{
  "num_hidden_layers": 9,
  "hidden_size": 256,
  "num_attention_heads": 4,
  "num_key_value_heads": 4,
  "head_dim": 64,
  "intermediate_size": 704,
  "vocab_size": 2048,
  "hidden_act": "swiglu",
  "norm": "rmsnorm",
  "norm_place": "pre",
  "norm_eps": 1e-06,
  "positions": "rope",
  "rope_theta": 10000.0,
  "rope_fraction": 1.0,
  "qk_norm": false,
  "attn_scale": 0.125,
  "bias": "none",
  "tie_word_embeddings": false,
  "parallel_block": false,
  "init": "orth",
  "init_std_qkv": 0.0369,
  "init_std_o": 0.0458,
  "init_std_up": 0.0528,
  "init_std_down": 0.0528,
  "optimizer": "adam_hyperball",
  "learning_rate": 0.00482,
  "beta1": 0.9,
  "weight_decay": 0.0,
  "lr_head": 0.00814,
  "warmup_steps": 200,
  "schedule": "wsd",
  "decay_fraction": 1.0,
  "decay_shape": "linear",
  "final_lr_fraction": 0.1,
  "batch_tokens": [16384, 32768, 65536, 131072],
  "max_seq_len": 2048,
  "doc_mask": true,
  "z_loss": 0.0001,
  "train_tokens": 135700000,
  "max_steps": 3005,
  "dataset": "wikipedia_en"
}
Each number is 128 + 24 x the weight over its row's rms, rounded and kept within 0 to 255. Layers, rows and columns count from 0. Numbers have three digits each. The size before them is the row's rms in percent of the matrix's.

# layer 2 attention query, 256x256, rms 0.037, rows 0-63, columns 0-63
100:109138154127091111113121079096102155073124134094113146168118151110144133135112112163101105083196120151154130119143152106150070138148154136117138099124102133111071118098102141129165163136142169
100:133131150102076099112129124079114150126131107143089150165150090121139119134115107124096135125136165155125109128138123093109082122183095160108174120112104134113091095116119122149143104163144167
099:116113141126086144085127105090108164107109107110083149143087107125126130088094084140113132117143149125130147135117128078134102144164148147136163093072110131089128109135121110106167146146158140
095:137131113126114149122134127140139132068119109154089154127121101161168106111140134156072113134145110157107123164126129067161089121171126160068138153122113126152096123119139147105124123131110171
091:095110146145162136121111135139141139151153134136122108116185153133138147157143143110122137129140077137114127110124102136126160126129102111131114147122175148114117137128125150152113153079137101
089:177131100089113090149173123123136095088097161106143153156100111111108086132127086107155111170146185125153122148137146126162106156124122133144133131142098115146121142117100111120140119154091112
087:128101130133119115138151117088142101093103109124120167144076116105115103118122134164120141154136149120131147146140113114132067119164152143093151115118106128094128105122156102123172120110091142
096:123129128137126100120151125121160144088108137118146150138092142139137054100133085129143160118098107160089130128118142141162110130148158158098162104120139135103121110087141103141131112123099163
101:120080080122141148150174134111137139093129144058157159121117122107084097118101126107150145127138166117120104143159145117118145154123102141161142148113097123142140131113132139109134107141132121
105:106094173130117132147113115115132169089124113142146157119106116139159088099111117145119123109105104129118130135104125147147126162180167146115147124106116130064118125077151090159146126165103144
101:152128095161107111122164112132207146103122147078171144125092127143086117164158155147065140156129169118119144147167095129165143179166159145124156099144136120081124146152132122115149145122129131
096:132140135136137146154123161113133156135108141056150158144094125083087099148170108176103122124135145113169143155151122120141119166138153120138157113120120106170140124160105100121150149099080145
105:131125141161107148161163109142152142147150112083151141131103078123096079081141127145126129146100124139129098142117142153127155164152149124158155115115114110123129109103132110115106145091096126
094:115110141137107111137078151111114167140136155075139136131125153139143132170170155121111138059116099121152190127163138107140109165174132110098136139119152158099152083123145129158127102122105141
113:116131140154109146156199119133127100181182159100159144129128088093086130110156142171149132138119128108116113122115124115113169151108154139142135144113115110106138109150127121108106133104123113
102:132129098132132108121087126133088122146135149158142084150149143126102169197175117111087086106155132143137155131165121101159109139115088149121144111138152175127133130170113138132102129143145164
101:139185091111148127133117134156129133097104133154108112110147142169123118121095135100185147121169129123142101122115129097117182071118077124131140145136144123165106160139119090113123112147144098
103:133131101123156164158162109161120088162145116107149148148124065106076123128160140156117108178138183148115127139153108159081150161116137099131135140164121142154118113129135106115100129138089119
097:102149138136091082117146111137140174096094102124126106101151184107145119144081094073130149114121135132154146126129152128120094105127111100131147132136123095125124135117148123151147116158100108
105:136122101138145143151130106122124127182156109098133142154103116107114127146152096122097112147113160158141140137187119147146143157154145139107126153158119167100127113145145132120108086148130116
099:114171096132115111099128139158162173105119128123135131103152188151171139081111138114176155098085106150139120139067118123132119104103134132130141099138122088093103144115127138121170139114136120
117:100148109096159127168163148159146138124108147102164145155114114110135134159142134157102166129129155140130121132146091089111167133126161171119136151141128141121111112159145105135090147137105118
103:141100114155124127110102091109135080164174105132122095154118131143102103160156107153116123163164143163167133108130091150110142133165113132130094146131110188152156106159139139108110111144120095
106:122148112112099136172181163104153162147117163106154125137095109138119157145139128102160109123123186114121121139168142157172157147111128133114148095134134133092131103153138161120065148123125139
100:163122139152148166158171159090159129133119120101152135121075111137132138123114125131170158169106127138096082148167110093115140138131103138124173145166133127121146081177124110134093165126133088
105:148139138112145105122124171142105149075116151116115155094164153130171155144122161108109142055131103109109150129108170119131097120118115136126115145096138096118165171131128109163120135147157148
096:121122116123132092127101146113115129143148157123117112146075110093119127151163119103120100083129167156150153142178135158155119133136137158130173139114133167121129121120173163155127137154135172
099:156140123132121150110135118102144137146159107106102093137144092101088093097142115128187139169162154123138103139151120144098151112137114115120131106119135157149128113156113164119132123104121154
096:143143165128141181169172178114142117123135141119142125182091106115105141154123139130159107167116142110096074137157117062209119146166134138089130121118145144145147125155147126127122130093138136
103:128133094099113107097088112137088145103140167149106118104148145117153153121139148140126102104127132132149177143096153141133101102124144146150118085090137120112119153099135147124142127130158159
097:128126125149150086140114155125131167131142206138095116132067133109130124126176119129132114132125141127138126172128122141148145126146174169135167099111113161152150111140160137126104152156134147
105:121140095076133083120117141177149182117126144133095130127129146123120118137155141090135123122130131164163138153119119164139109113131125169134144074112145131128156113112147129101140117175133169
101:136110147128166114125119132115156126142136156134211101104126167088163148125106119090164115147119103084144150139134128147186132133118100097140102105164124104111151151164136108137145185090131092
092:121099121092129130145135104094133088162118142116173120158111159104096124121100062150168088090128138132154115164158166154139122172099142106140151089135130126111162141158120126119138145127130092
099:116098084118154124144129089123149136144120145084138131149116114100142162105112110133172138138129136093160152136166123131096163158097117078160103109132113085120167129136128115118142146125106061
092:138091095121091131142129113091141125138123134128155146165099122113115145126106088123131113132145168117129116130126133102153141157164128150181149094120113098087133114115128096091141136167129102
099:114170143131143140126089129124123139083128114162072138122138151133156120111147136144107133113142103180110152143118097181145098093135130151091134152109116149092141119128115137154115127081102153
105:137112106109153119136170127128127139151103136112174126145113116090103179114108128148149114121111151098171128131129146091121170165114118128172131106131127107119106131142143084103108113152148108
102:146096134108133150147149123143141107161140144093156123141121111097088143135142123126135118107116158101137143111132148091143166166120143133160101121135116089136135141154127121113119107131127100
101:134126112137129116139128105131147096121126107091170136137096116083087091143114106131137125125127176104140135137165166087119138157150118131169139122094105097113170113130125093104151133135088088
090:109127152099116161097081168140110133121120125131091104131180149122121138118118110100109109128116108133146138101103119159111124122106096119104097150142128151109078139127145157142141140120146127
096:144122119146114155144134116146155121104126116085162143128093107139106106112133119168134136141114087097126122130124143127127156161136138109162153101122137111101166119109154100109151142142058138
098:112109135171129135113161115118148125150138152059154104160134122128095132141121114137132134111127143138133139127137130139121163174139124090107135143099087158151161112112128102138169147113142119
099:117144116151137137126113138119145116092108113124115082130165164100157118130129126108182098136143112140132134123108125104110096106127084079110114161142133156149115157125112148126134120142146139
096:132121105139126164130143166161138089119132099098111139114157125112120132131127144107168124126189155120162083115137143083072132101114099125137121135139120142178117166148100144109128157159113140
100:131142118092132143131127129135114133101076124183098115159129188150144092106096114096185147100135085147148119114103141098146122116144115119065147147119176140132090103088133095138160093115115136
090:116116133148112139119138115129117103146122107123123095160157110112066132135138115116145147143186153132141142094123116103098139151143101129095120112122140201202127124165128104095107101098139171
099:129128097123107101124104142111111174082112147138123139137118166110141142144149140086108136103104132141137185168170155137188098126173144149125120132118146146115106158104130175154151138128136162
095:089144084123127115114126096122116108091147180144120112117130150132154179094136120142105122131087139111105125146126144137154121145094154156155103108131126111098102151126090147091143133142214124
091:129086130109148146136102128173103087154144102119117131091139127119105137166132121096122109114183137136118150126140113111093161155156120132102152128147135162184146130158131076183102113123089143
100:120172151152102143129139115110140144097123159140122113098130149139176137071110154162149129147086126123106121166093129145140129124121131124115126122142121112135116132119110127096182154161156123
095:127121154094121155142105065129127096163157157124111075138123140098111121185174137097115086121135150115148196147138126149142134133112166127128153127168129135164146136135139100122104106144074170
102:147158125165127111127162128088123124124143112081167120118093125117126175132134093121147102118080138146093110129176152157186144102134110132166102158126150118071094127082150176133095134149146155
100:160102145125109126158133147167156129127081126098093180138132137144110138133090139117117168121160141108093105085162119075133149157127140134079106106117129132141135102140090084163113125074100113
102:091149122110122075101112144119092140114166122155135088105153134083149169160169134157082146073147124103141208104133149135116120105103128136132117136108124099114109166098143131155105093153140135
087:160080115153134122135121104116134130156142082098126135153109095104099141127133122151086141120176171153119164103176136114105144160156125158132128106109078170102138089134131131131107142108102118
094:127119117161138097116096100098129145154155130136147126147070111107108108137181092140118117118116161154147143122174114153140165131143113147127130152158127176099118099139128133141116128140114165
096:099122138155116118122115141110117136124128115118126132098142158147162165133108163136118141097104113121116157136126139103167130110128155115127103112103135105104132141123099145136129124136142122
108:105104127147145138141120120130089125164168118137137116134123106115110148176153137134082095122107120144131174146152142136137138117109125151156107150120161172120107137121134162114078140172138109
101:100119099125120110106106106121109113130161113145145121130139136127132134149138127158096123106132131117155133116134164101099120122106126133144087138095116153126101155129077140140107108131140119
098:129100164201144121121137113133095085145130180126168118139110115107126161129156142168063103125128133125120146123155141146112132121140121141148108114142150155130096112155146179131096182159165120
102:121116109134125105126108136115111120136136158132132129115118125116139182142127123098093103105146175122130193121157155134144119139131126152144090107106135134115116168092128167159107110173168142
094:138126103099123085164101117182152166145101161137123115171108111086105168139175117141091104125154149145145141159160145132181129134118177155145121104105130176125129133158152128135089144165162180
099:117130126169124164098112098132108081136159090126107112125156141136121096099118112146154112173095106122140124131103158147074125110124154065154080143110145135144090129104075134096147110116142083
# layer 2 attention key, 256x256, rms 0.0369, rows 0-63, columns 0-63
106:087131120145135161119142109128131114152128145154173110130132146111126166166141128171152102168105093152132159075146144126096129142110095150126112117095135171145151104135165134066175168116148126
100:082098133137129137116115079165123104158094138106160096089138132102097145158163128152118139134102099149143149100159148143097152149129118136151141133111123155137138152156126153062160167135144079
094:123118136165119164120126120162145115163108129117153106147148138132102145194164139165115145175108122125135135094087087151113138115123124125126118156108133149151132123159146128121140176166140109
084:111161110126166123120091142119116080145117147120131135111114144119108146187112142199117121141099139133138135140113135166105136136093118148154090125145109121098157087134130164140158178130108121
085:089109128125155132095097119120085139131173127147146135128122109138089141075131089127142114132137124108138123118110141123123154124134140135150130112141113139134074118130120148125118182170098086
097:136108124147100089154111130111118147113104107139119122157106133154183110117122126148089112137121133094132137144116115133152120152114163154101109126121147117181113151127132131137121084133093143
100:148147115125118112137158132125125125121102101149120090135140114129151091136150151135078135139109141146118118137127078148102146137122121115125104132154165155149129142126180146113160077138123192
089:179130117125140124121182129131127100131103109105136094158146103132169147168123212165119107124115151140145144101092099114143127150110134154113109134114153141130145120097173133093158147135132174
100:125120127149123112135120151108159107128100139115089126145125121132128141065081124099132158143155107124156128155094144100101161128167159130110169104109122166111096131140070120114127137138112085
115:144139130140118154166115134142142146134115142140127105079157109135185108176142176134110122093100150124131142116140128079086132135125099115142105113132135118134162133115160123125153104125165119
093:126087089141128104135112075131125102127115130119141094084115116125148153094059129101087132152108108124113145113130138133120154114108135118128188110137120126144109097120145118083109150111131151
095:076071137124160155105163126156156069121111162134140097163142152106109155111088138131118125182115127104133130170113124135118124122105167134121172137124148131142105110151101157124127166151143118
094:117079158110099135145174090133158087149112152099106076140134104134126155095120134143121176175136117120128102128110124120114113128120154094119161119119079125113100117159091121111137178129104135
100:102130103153127125113087158116128143116125123129160122107122138108143102159138162144096107114119179135148150157158138140102114130130130132115117145165122125126151132135143157145138134175148138
111:093091135101122100083153127140161106129126127104107143176100128121088163070110102107133141131141143092123130113159110113130147127127164119116152113102103172116098106158074121108115123115153094
098:108156099136131104108105160101124163150151106141153143107137155094122137132136124119158128080138112130153145147147149144168140150136118149148108120128134112102157163113129138126127095126118121
108:205175123116102105137132138126116127136125110135121140162143114132120140151129118103142116090141132111105138120166113128162123132145086146156108105106138127111131123137112118140133104096111129
107:084093145154125115102164132136154155122116152077140124166127128103113121090099147118118162129137160097121126158174131082169138132128173127116148142146113124111106153175085132095131110113107130
105:173154115138094151154139164133085154099131112158137153103139110127161095147167140113157096088117137142084133167121141171119111137140089143164101104138161105136142136095139113161110107108139186
104:084114129163112110121144133148138164107129133103169130140122133120104090095136110175108093121127152089135135153155110105136134142168154109116134139169105115115116146129104122115111137140119138
098:115140081078109166127144120142157070163116120116093148125128113134167148095103137126152187160163112137136107126119099125120132140096172124148150112104150128114132138125128106124117139100084084
128:095101127128101113112144159180179160109096156094138114142108122105113111127122139108080128125136137096113123110191129084127160144132133115132150126119142118119118116148133123127131130108158154
107:139175135160137107094106118125109196116175137103166142131082136095075102154185120153126079122106103145143153160114147140143169126146095160154139139164097147069130104116130147131125115166141128
102:117094128161140117131159141143152114148122137095093081153133133163111172154115149114121137110165141100124137123214168088133121120130180121128145144110144115138136112148069148137112128131160157
086:125114115100107126140158112115123105162146103098069120151133139129145162156125106114101156110161081101127150114162127093144101139122104121130116160107152188121156170130076132113100092125142143
104:130092087113112161126114099093128095158141089146118120108142135170145144115112138107146112089151106101156142083129115158104125137132129107112086151121147129169134178132095092117086117142138142
106:098122197204144152138139156124093144096140123123155112142103132151074116160127169127157077124103153126136121147133148116127155094115088160146114124139092085107110142137118154124106141143139129
110:184155158159157116109154111048090123128133143126108160142131133129105107147152154146142146141142109180138133152111172134162105114131113152169126114168112116078117092098104142136135138138114145
094:114105131120114103146160087036104105114180133115096119138146118099115168192160103136089135105155131124145138111173089116183136103130103157125142140120115177114135135179130141121108109109118112
101:115116096129165141119094120155129109143068140186146072118160109140152124085083152118119127127103156157146109102087115158085158112147143103127132138166138093162108125118154120118119121141144131
106:108110148154129174115134121136141109161125164117127105145119152165070133154147156140148122129138123166116135116148095109141106081102105160164119137082137128100115107118088136099142126147150091
115:119140087135164126141108094181108107152104142139096134109158134140147123085098161091148129120114138154127121142121137153101132102124109148148075150125127073143121133091096144115117123132143133
100:106090154149163165125112136134131118152138087154139114110153104166113085117122145136113112135133113118127124147087137103140129096102157150137106139143130118151104111162146119152133115159105120
091:104136129139154136135093132119127121118137115160127121146162145133142106137182143125130109114112116169132095098077129126144157114147152095105092119137166145160145127127122141148128127152139159
102:111119137112124144124132121122139145115130105119133117157161085126123129133127140110098148114100135140134130138125111074138128126120067161115147140154122149129119168147156109139110078155122162
092:148119116140125125154146114114135130139127098092119122113127113132121092143143170142114150101125142123144111141067128116146155143125087103108127116135165130136132135135163116130100072160124185
098:132156120154163153151156150176074141135128140178138115125118140131115112178153157131161111141122151154133135099151141164108093109127145156135080120107167167119182130115145166109158163126136133
099:139131126140103061148077116113157112127132123108120135105120112132115138095102094101107154119146103090133125142130114119107199134170141124135172126096108142137090139144093108104132122144145095
092:102104131117118074139106073091135095139123118141098132087144104162113128063101108124108178083137099132131117169118129137149132117147116120118168103136097116137091105129118093150104137129130142
092:157099147106116096129165077099142073136133122132082103160125115160148137074088102082105166126145138119148118129115122138081162112147148111131132135141092144168109136147100114131114122117119118
091:142149138173125165099112174125099157103126134132146142129108113109162143150173131158134076126118097138125125160144126135164099164157183143130119142150110142120150134101133148152131114157119111
096:178090154133119154132118104143138089156122156104087063116130134126089130108083121067100161177106122141141125122121126114077174130134144115112153141157086159139087129125108106107127162111142123
115:136129123136107117105144144127167165107112122105164166175128138100115152137165123130097104137118111110119137142169121107154168104134145155120145157149151163108120112125077175161120120142150145
104:139126102155126143120136146096105151042128109120122160117146163081138134182150156160173078117127137162120130134108153125142090136101111152144128123144140092104148134099160149137151137138099142
110:114143159155159116103121121118108172094144175088123158179119145088127135111156131145129118116156122107129142165124149119153159163140149126163168131142095101105110137153110159123082125149100138
098:182141116144130118131114187076111136107086103151134148116118111132126089149122145154121091078144173163121130137129118142091100110142097148084099122138139131093153112091170124175129170126133147
094:104141144131126122095177117120130162093138135087113129110121149100098149137134115137156137145137125129143125156135100099183151125124111162143170151149163148087082131155132147095150142167124124
115:111109128153133109132051132160103170126144127159150118101118131141135091177147134093125095120122148140138123119096102155125125106136100139106089146139138124128147124127162121133113149145127122
087:129105091072115143174123121179152095172144141103104137132176144126158145083131150121133168149128093129111119073140145132149128145106154085141157114093183134179144112148111102119142132073120086
094:143153153194147126127083132110114180107164172127171095126090131132121115176131119142133095114106154148144148161161133132122162148133110147166115102169122102106174126101169133134128126128127147
090:120095096095134147142178078151133094155090103110093131117154131160155157069120152139136146163135117148119105086111129138117123128077135106147132107099166137149144113132134115143138154126138100
096:154131182197120157128108146144083152095143157113130103081076142147142107170150166132135097127080169156141150146108141132113116141128136130154137105161106084108167119094159155137125172165123142
095:081054132127120145149139142161179144159107132115106144121092129150151115067087174120130163112156135105138110114195151115144144148123206111125143149129110148150143122112074141121130141145118115
096:137143132110111130127128115097130140108189154091113116121173120116158175195139098140123107129118107082115120165174115089148120156127140117128130150112182104136120159121151136137116153104130149
098:172169169105121127116081153166152107137084117146176152123115110130106099105131127141131109131108162143116117098098132193114132126114121123148103121087112110171138095092145112165152146114148139
096:167160182146123116120102154134120124134172118118182126145106158101090117170135152125122083108106139149112123117129148090139109106113098147152108138138102131098113113096082150152131123133156135
103:125145181163107120113122156113097164109148123108162124148066138137086078200164128129163096104096145144118135130136138110134126114141092167143108135152101113084121117118133163150138145138131108
109:140105093101120120129083122171150085134098099147133101134161114142159135100085107118113146103136135114130100077117085158084150141134127079069096158092150133195121135154159079114142119147119130
099:127149145158125117108091155140133157116109147146186080143072141073091136133134155130126082126091163120113126130134137116144135128117111172116138136140115128150116106107131162133109144124176136
096:134131155150133118136097135134146127081084140161188113113110141071162158155141135163104093137100131133110130103105141158117134131159119126111152131162125126126109104144207097132153127139148143
095:097090162140122123129141171123157159153164093131160080183085128129086139177122126113132087148131149119147147119141110112183142095126101176127151143114124151102108135149092163124135145124170103
109:125141128154125126114089154147141160105102145168174088147115138106126138109117140133086075109095169136113118113112127108121133107141098119093121119150128100161093109123132137140142142142163173
094:064119153151152148140119127140132107103136161116154094137146157121108140205117182142101101131114145146166116135172138101112113114083119159154151149104149101148128123118131161149129142122155108
101:144160112144142115127121121109149140122076132149158125109117129089136140083139095182127141182100128189121130127090145159135154129149132162111168106178119146130123098146197108150156122156090100
# layer 2 attention value, 256x256, rms 0.0368, rows 0-42, columns 0-63
102:073094098105189143159125096147129110172153144109109145141095128103154118115113131155126116112129109122094134141141161117135160141144126095179128151150129138125135136139115127118118113159113143
097:139136109176110171131137142109139131143144151130135132119111148138124147153156130104139118108155122148142141132120114115147118105097113153144134131129141121109165117123084162122092169140108096
084:161155113132122087091138134142120099115121093122141149125102115116144126162112140131130115102143118168142123100106161150144130153086123158080110094144139165114122091115106140087141129131117106
092:142165124095115147117158157135146121120119146138130109137084140127154148116116157149112168128083088101081161149094147142136138113137117141139124107105125136136074072086141129144167116123146156
091:121094095150098102144133129123123171137147164170121116170144131123154178137144148129101114122144174071143095110120149101156122097137152136108102094128159139130107144198123120131128117132166075
099:116093149144211142145091126157123114113106128121135172102121113109138142118132115105082104124098130094148105145112168131139187093120134132119120121161120119152121121157145128118124132163077143
111:121095142122093144150139146129109153141139101117118117122081138094090140144125119124223141133084180166091124114057149107130109131117118170102132102087146136109128100104132120123134125130100088
099:140109089121114075167140133142124131134147156097145104108107108145160105130129116108139128153146144122108131126131155125117150100108126098111146139107124130112109148156124117123108083155137144
096:111147130150136115116149114158150136125159157139121172089156162134158121118176071157070147177114113088139114133128103106144154132151099132173147124106114115135156101121134166136113095150110094
100:134113107129088134169114139114133152106151126164105121107138125102132168143162126122093086113137132111119102133117103148132134078105096144158108131080165106155110123111103107168091132122177141
095:122143146131152154136138112122109112165115107110099140108116094110121107102122102135126119150114116176112133134129116129144132166111135104128172129108084122125158124121128137108121157125133144
090:139106131125107133142164106116115145139133141117090108166145119127159126118137120091163118116095165132107122143121088124100139124102178095139118162141120141096130138147103132127107156143131144
100:152074157160136152123126136114132155132133097117144130109112110078132172133147192127106141132148130114132101132135121092120134099092089094185136116131136125090155115186137157116106140148144117
100:070121095114119088109129103155138114170119182121147121126146159125131126143121088100130130100147117088151132133107157130117150156158172106097123123120126184116132148162126130091122118104133129
086:160108100147152112134058131093139163086149097109139153122131116138118149125121138140125153119093158111110097139114127118105124129115112136174129130131099097140113154048133118138108162113102110
104:147110122144202130104128155131153110137129155126140179117133100170139134102136159071146148150109085099155147162105074106105180114179127106130135212101145096118147092147126124128104102182077163
097:121116125144166156126092127145110137098130131112152117146129124148118137138117148141164115112191155086148084170121108120144156146112104120120151142166122125135114119141104112121093140166144138
089:112106141132157101134135159195130099127121090126137135075090096094144097087121143123149119116123149122103145124141122144151144151165099075125156150149100145136150116126095104127096126148169128
092:130144131135102094115097162134111106175110166160118115152166125111116117112156126094102146187111113101096130118092114137127123099139113113142179137141164139099128129095159099137146131160159116
093:154151148129102153122137127126141114113162172103099121105148095115158111113121162073100121137157154149113123148175157119100136106178130109102108144115149091141163153119099115158135151164084112
099:162124077178111165140126148106117164144126124140151100183190130073105150115174173164101116134117145095119127144151070159152134112124131117180144111134151132128155123149110132098110161102132114
101:145104136129081121154142094111110149112170076117116162117102097160130110183163099120116116135167145125190092163109156155159103094128165135140125137127092099131137104136101146167101129131096098
099:121093172153171139144133102154125083137146148114122137154134102132131104166107142088066122096140099105128133128134129074177104126129119078067173156108135165133139140142093146138143124152114181
107:126137100113160091126139114138144133156121154119185144139087148146098128147103173127170109141151110134131140135082155141110152116106137169165068115131096128107126088160110122116156145101113094
091:123109125117117099161122120113117137094140110128144143149164105115081167118187140096106130140151135131094090100131096132178074147138107140154133129111097138114096127135158126163091087100201128
095:101170116150104111165091136150111183094118129102152193109134095095126147111150125169135106098116146089150112163099095129173163133134116126157158123102149084123105121127132108126137126115148118
090:109121089100153120117126144109102125102139153132084085157106180185140132171114161172165122102099097171123115131095136123146156155123173149079127143085156145155155156166155121165114104113146135
093:185179141104139054130128151127123143124130141119122146112073161148114131142150138074131137111126101141129138097139098156147079095093134168144128117125137147095117135171088121134123115127075133
101:089091121110115106167133108125117163125164161114116169109112119104129155171110172110137121100166096110133128104071108089158146106121135114140120189102062107130141110186133158110136144109156100
094:118075144123153120134152122128143147129135153107101123162149184153160127148107135100107098083147144116113132179136148084156158138147145121077124139155138126153152149148100153156125152127117134
090:107129112114122149114137115113172163096131107102098165095140135133149108142132118078142139119155123154128128135102082147138134124131090126147110127145093111104104144147099143143167134141153099
099:123121150136126193149105121116100137101152086126119126091129103158145163169139168136141122165100141141139120147170129078151106157107135113152120110100137088143133106121106129176103172108129122
095:131108135166144131163134129164131127097130120116153140134140141151121085144122131130134099127118093116129130108166134120156154147121100137157112113150129131148123134121117147123128109133129177
094:089119084134136112105125122110122104157106142146156111151140176111146155104130104121096158136180137137174146116138079173105168118146152114091098147113121161158140176187100118128128130133127144
096:136174109109137142147133108150123121110112123116148125095138082138161108140155108138104117129125078139099139124104117127077126170097153156159123165133111133103099101092171132119139136162113137
098:121115094120106109104134119137113132089133119130125108149133153128145122113140096110100129097159151107173093131129133155102147111151132103095086145111123147142080139192124115171106096152093146
089:111112144088172147128150132100134119176129129110137149173147177157085139136108121120133113104125102129148121128184068129150120108103139102142129134126133090144150137105115159111113136152091106
100:137175104113125099086174127177110128174115116151119111125108151126139126127139100174143142126101181162086144132135119156098097171127162123104115122132136152120151141098144099100143061101177139
095:141117117131115152138123124119139138145145123133134101135128125115110140119115091123173118091163146180109126121163137152086105117099112152140086125119122136164136160118154104154119138114187114
101:164155125102109085115162153117142143112125158153119164108117136131166112071116084142145156155073136159115135106133146152165102130141127162116145085131095145117111110082162138141133138080154132
099:085142081139102137185143169124110135118119123127159127175117144095126160134137143177115151119123123096118093086161093141132150062136142140146124122080144111148118130149185114143111113097118128
102:094153134111119098167129134138162127141127123124134126109119114111106124126113125167093146180088119155095130109076110159130138123121087139152132119111119173135139137168113115100141133132119186
102:152076119142117103158114138127119124152106184148118088108141103093125138119152117114110126158100153121151126120112127131124167142148132093120130139141107158150195138177177113141106162172107111
# layer 2 attention output (transposed), 256x256, rms 0.0458, rows 0-42, columns 0-63
096:146142180127103086142111158127081145099209138117128134119149123151130123128108110172139153126158126158155109126134133129104082155151104176081099114123136109144187120107142109144155123082112137
095:068134157135106124150121127126111080142220098102134117135134125130123122114114103119109121105154122123144167136125135165125141133134119130094101124122101104139130161121115129112159119098124117
087:130111072137132151129133133147089163097116166173145124143115121147122141080147074078124146094100128115127136128131113096147144129099116164078142090120114147104144103154126129110115137114126109
095:131108152111127135142122147136148132109054165132164130159125107095122158132135166100104127096109143126116160095157117098182142161118121119139147067100117105083129103134144137101125167158129158
089:139103150148126127125097128151139123152180102076115127103143140144124051159093108158135118125116102156145137135091095163120124132108116082144174109119170125171137157076121132112169124115115152
095:115127142127098112107185124062146097124095090093107108151162112150118126140122169143168178170111132107086136156085117143127119097139150139144178154131129122138141137126124129152118104104141116
107:112122090118149136125108115158087121089091129146125164109148112140157159128115113080102075115154125142168104115184162090122152145141143124115118116093088144083115121102141100097122125108164138
098:137140148130138150130071131133094123162157087149105138136161133127096096119123100147108144097131111141144140126129099086092142111115096106112140119099148144141145129107080153118099172093144125
091:143143135154168136115123116145135106125145128127094074149120133154122124142109135169160141145138159139119083142092119163118116137097134136097134141172117133118131112099132087131145149065109137
103:174122136132128167147124121104111094138096102103083153143149119122135086118141118145205113133125123176124121123141117105094130158158139089140112121088132109143119154119127141117143154111108154
095:111122145095134093067104135137135153111185129142166140095116147132212115108128152099163173141150130108147140120085177170105088126109111139098125087159113128082124096131134145148133131114130141
095:129147108179162119102119130128144099159127088105101145108180141099127105116172084164124125135166117135153101129106126135097099167152132108117121151122107101125078133116113138160101078108128112
103:119139125138125164136160115095136083107179051106127135085162129119148091103121145168170152154142111139108150111089136169081091149142113115105122142126141092144125150122108139162129095078140141
100:108109130116097126114126120108088180155079163133129123129162156129090138125153113089085149157096137117128149121154089158132080072122108147138141140142119156106115097131144143132113149167134096
091:109167139136112112149164099081154086135122111108144134117110126113109143139131094178142126155153137139105127139118125127076106131124131092096115148122132075119141159127120147129169146138103128
104:095131153128086138129122148122111100102171067116144069135146125135141132135080165156172183133134132091113149108098160112128132165119144160106141158135155171151120113119102126168136072139125107
098:117104169149101131145135117140131096164180110093107149116144096134126079103114127180135156127120067130139140127049151131095116144112145142119124170143138105186135156116095124137167098090110122
090:109147115192115115118146105130118143138197132125106109123145139128136145074141165143128148145137091129153148136078138137122132120089159148092142100129114155152126116176100138158123105063123125
093:161134114151148117143147170171173119118104181113090106138134105138139127132130130129133101104125134135159132115129145136184139128110156191108110111138098156154150128128130120128141135110087133
092:147144158140097118143145128085129100170098133131161127136138105120096114159156122163169179142108107162130122130116111131077114142130128130109106102166134134124123105129134153164173093141124119
101:149134143176130111121109100132152098158140067115082120106120168117169099137134090132121112165150135154131109100099147119105131129139138089087148134136125086152107112103141168107184117149127131
094:137154127105130122112107089136131116120216128095130127107159117115116138130135121154130149134147116105168159111105152140080093099121123137119108123132130112120124157102136128140127105164148154
099:157143130099108132141119166138099140168153132133140098143160141129113106137145152126091173129131092132139163154066148161105112126105121193135095145112114169152161153086089114136143129158151131
107:079141099149099148124157130113127148075153111156152126136190151143133150149096142118097127092128146118094151093145143094138125086107128105109153138123108105104108162095124129119111121093165105
094:139149120148111178110100129135147088143210131104056161098118149127143124115103122118146115161129136145114123166137091137082113147125162105145125134115100138159139125113122106092121152118091143
099:175128111107141145138158080096123106094131055112085118116140158117121154142121155136140117167148133161113160117113119096109139145129126116160144142078145108147087132162143143120119108141122128
093:164130090106112124154119114098105135194117084093142142090131113101155116118096068161124103097150102125149110083170146161105119137141127092176115099146139082116169146110111128126144185149116152
095:092106082081124142135125095136125168080113167121170137150150136124132137184112132126103090101142132116124104115157132109177173172141158129157133132089110146089112138097138129115058148151171128
096:099159144104135105114145091103113124109190082115148140119172136133131115163131149136122134105142107107130162110130141148058115137125092106088112106095131082126149156123132125129134106132126126
099:114126145156099128138145103115125105167108121090108128111184087155162105112141095159141168166155115140132116146121100178081119118143163125158130159148166140151103120122144129174127069134092110
094:138129124133146117108189099109122085105150157108108126135121124143095128096148136207145105163122145099119143160105092118067102106123126109144112154096137103117099141122144135096108116149123103
099:173116145135131143134131155126138113157138111128160177110084133113165112082122075156173122079149101149129092129099161132079130151160116118131118110127158101141139107110110131116154115120129097
096:118136135142098174163139142139157114129151143092121120125139126141118109141147156132099157136112108155099121134109151096139158142090110155119114134116162090150141168151108115142139131103131094
096:122120136148144158125144107139152159135087117146107068154169118157098074155132107130116158173115131107140094132127107163138108113138137106142139171190155157153130097114110116118130144134094101
091:139120153114134138103131159172178129095090156128142116193103127128123134130111122110141139132103106095109144138131152140115151127144182152129168111135092134127139144163097132133109171141136116
105:140134166150175116106135102147097136156118138124066113168149096143089111148148134150134156177127139135114114160119085105123086129119144109143167150140139159154122106097098132106173064151135146
091:118140113145104132144160134070151125117099097151157121144115131138163128133120142162087131183113106120143121148116123150126086118122164149134120182152110144146120108116139112120151098165150125
105:123122145109122100130072110140146173121154168146116138124106108117150142107115140119103108111126096145117153114158126148144158096128111136170118119101127151102148090152142164124108226149129111
098:143137130119120151139121089121112144161094119124085143133130153139142157143125111182133112167158117143122062141204108103104132151157117075150123160145143117147102126105103128102133137115109123
092:122128132139156113128149135143124143111064156136121101147081127120084177134135127101120135115152131129086111141150122130151138115130119121117146105127100106092126104167132131113107134138111163
099:169136093152168144167129113101136139115094098121111135080113097129131098115109097132143104140144148135106140099121157137128143138145094104106137103128139058157170110122110156085166104108108112
099:148140119124153170096140161122130124081126127151135110171093135155132144128112148094127112107124188100122111135140127149152109118112172118115141128123102127123135138087151096148139153063111151
108:161162107135149128110167127122123142177101106128119112130125109134128088124155108100125168136122114116135122137099154127110159159111123154082135127154115124152147110112106105149163077121097139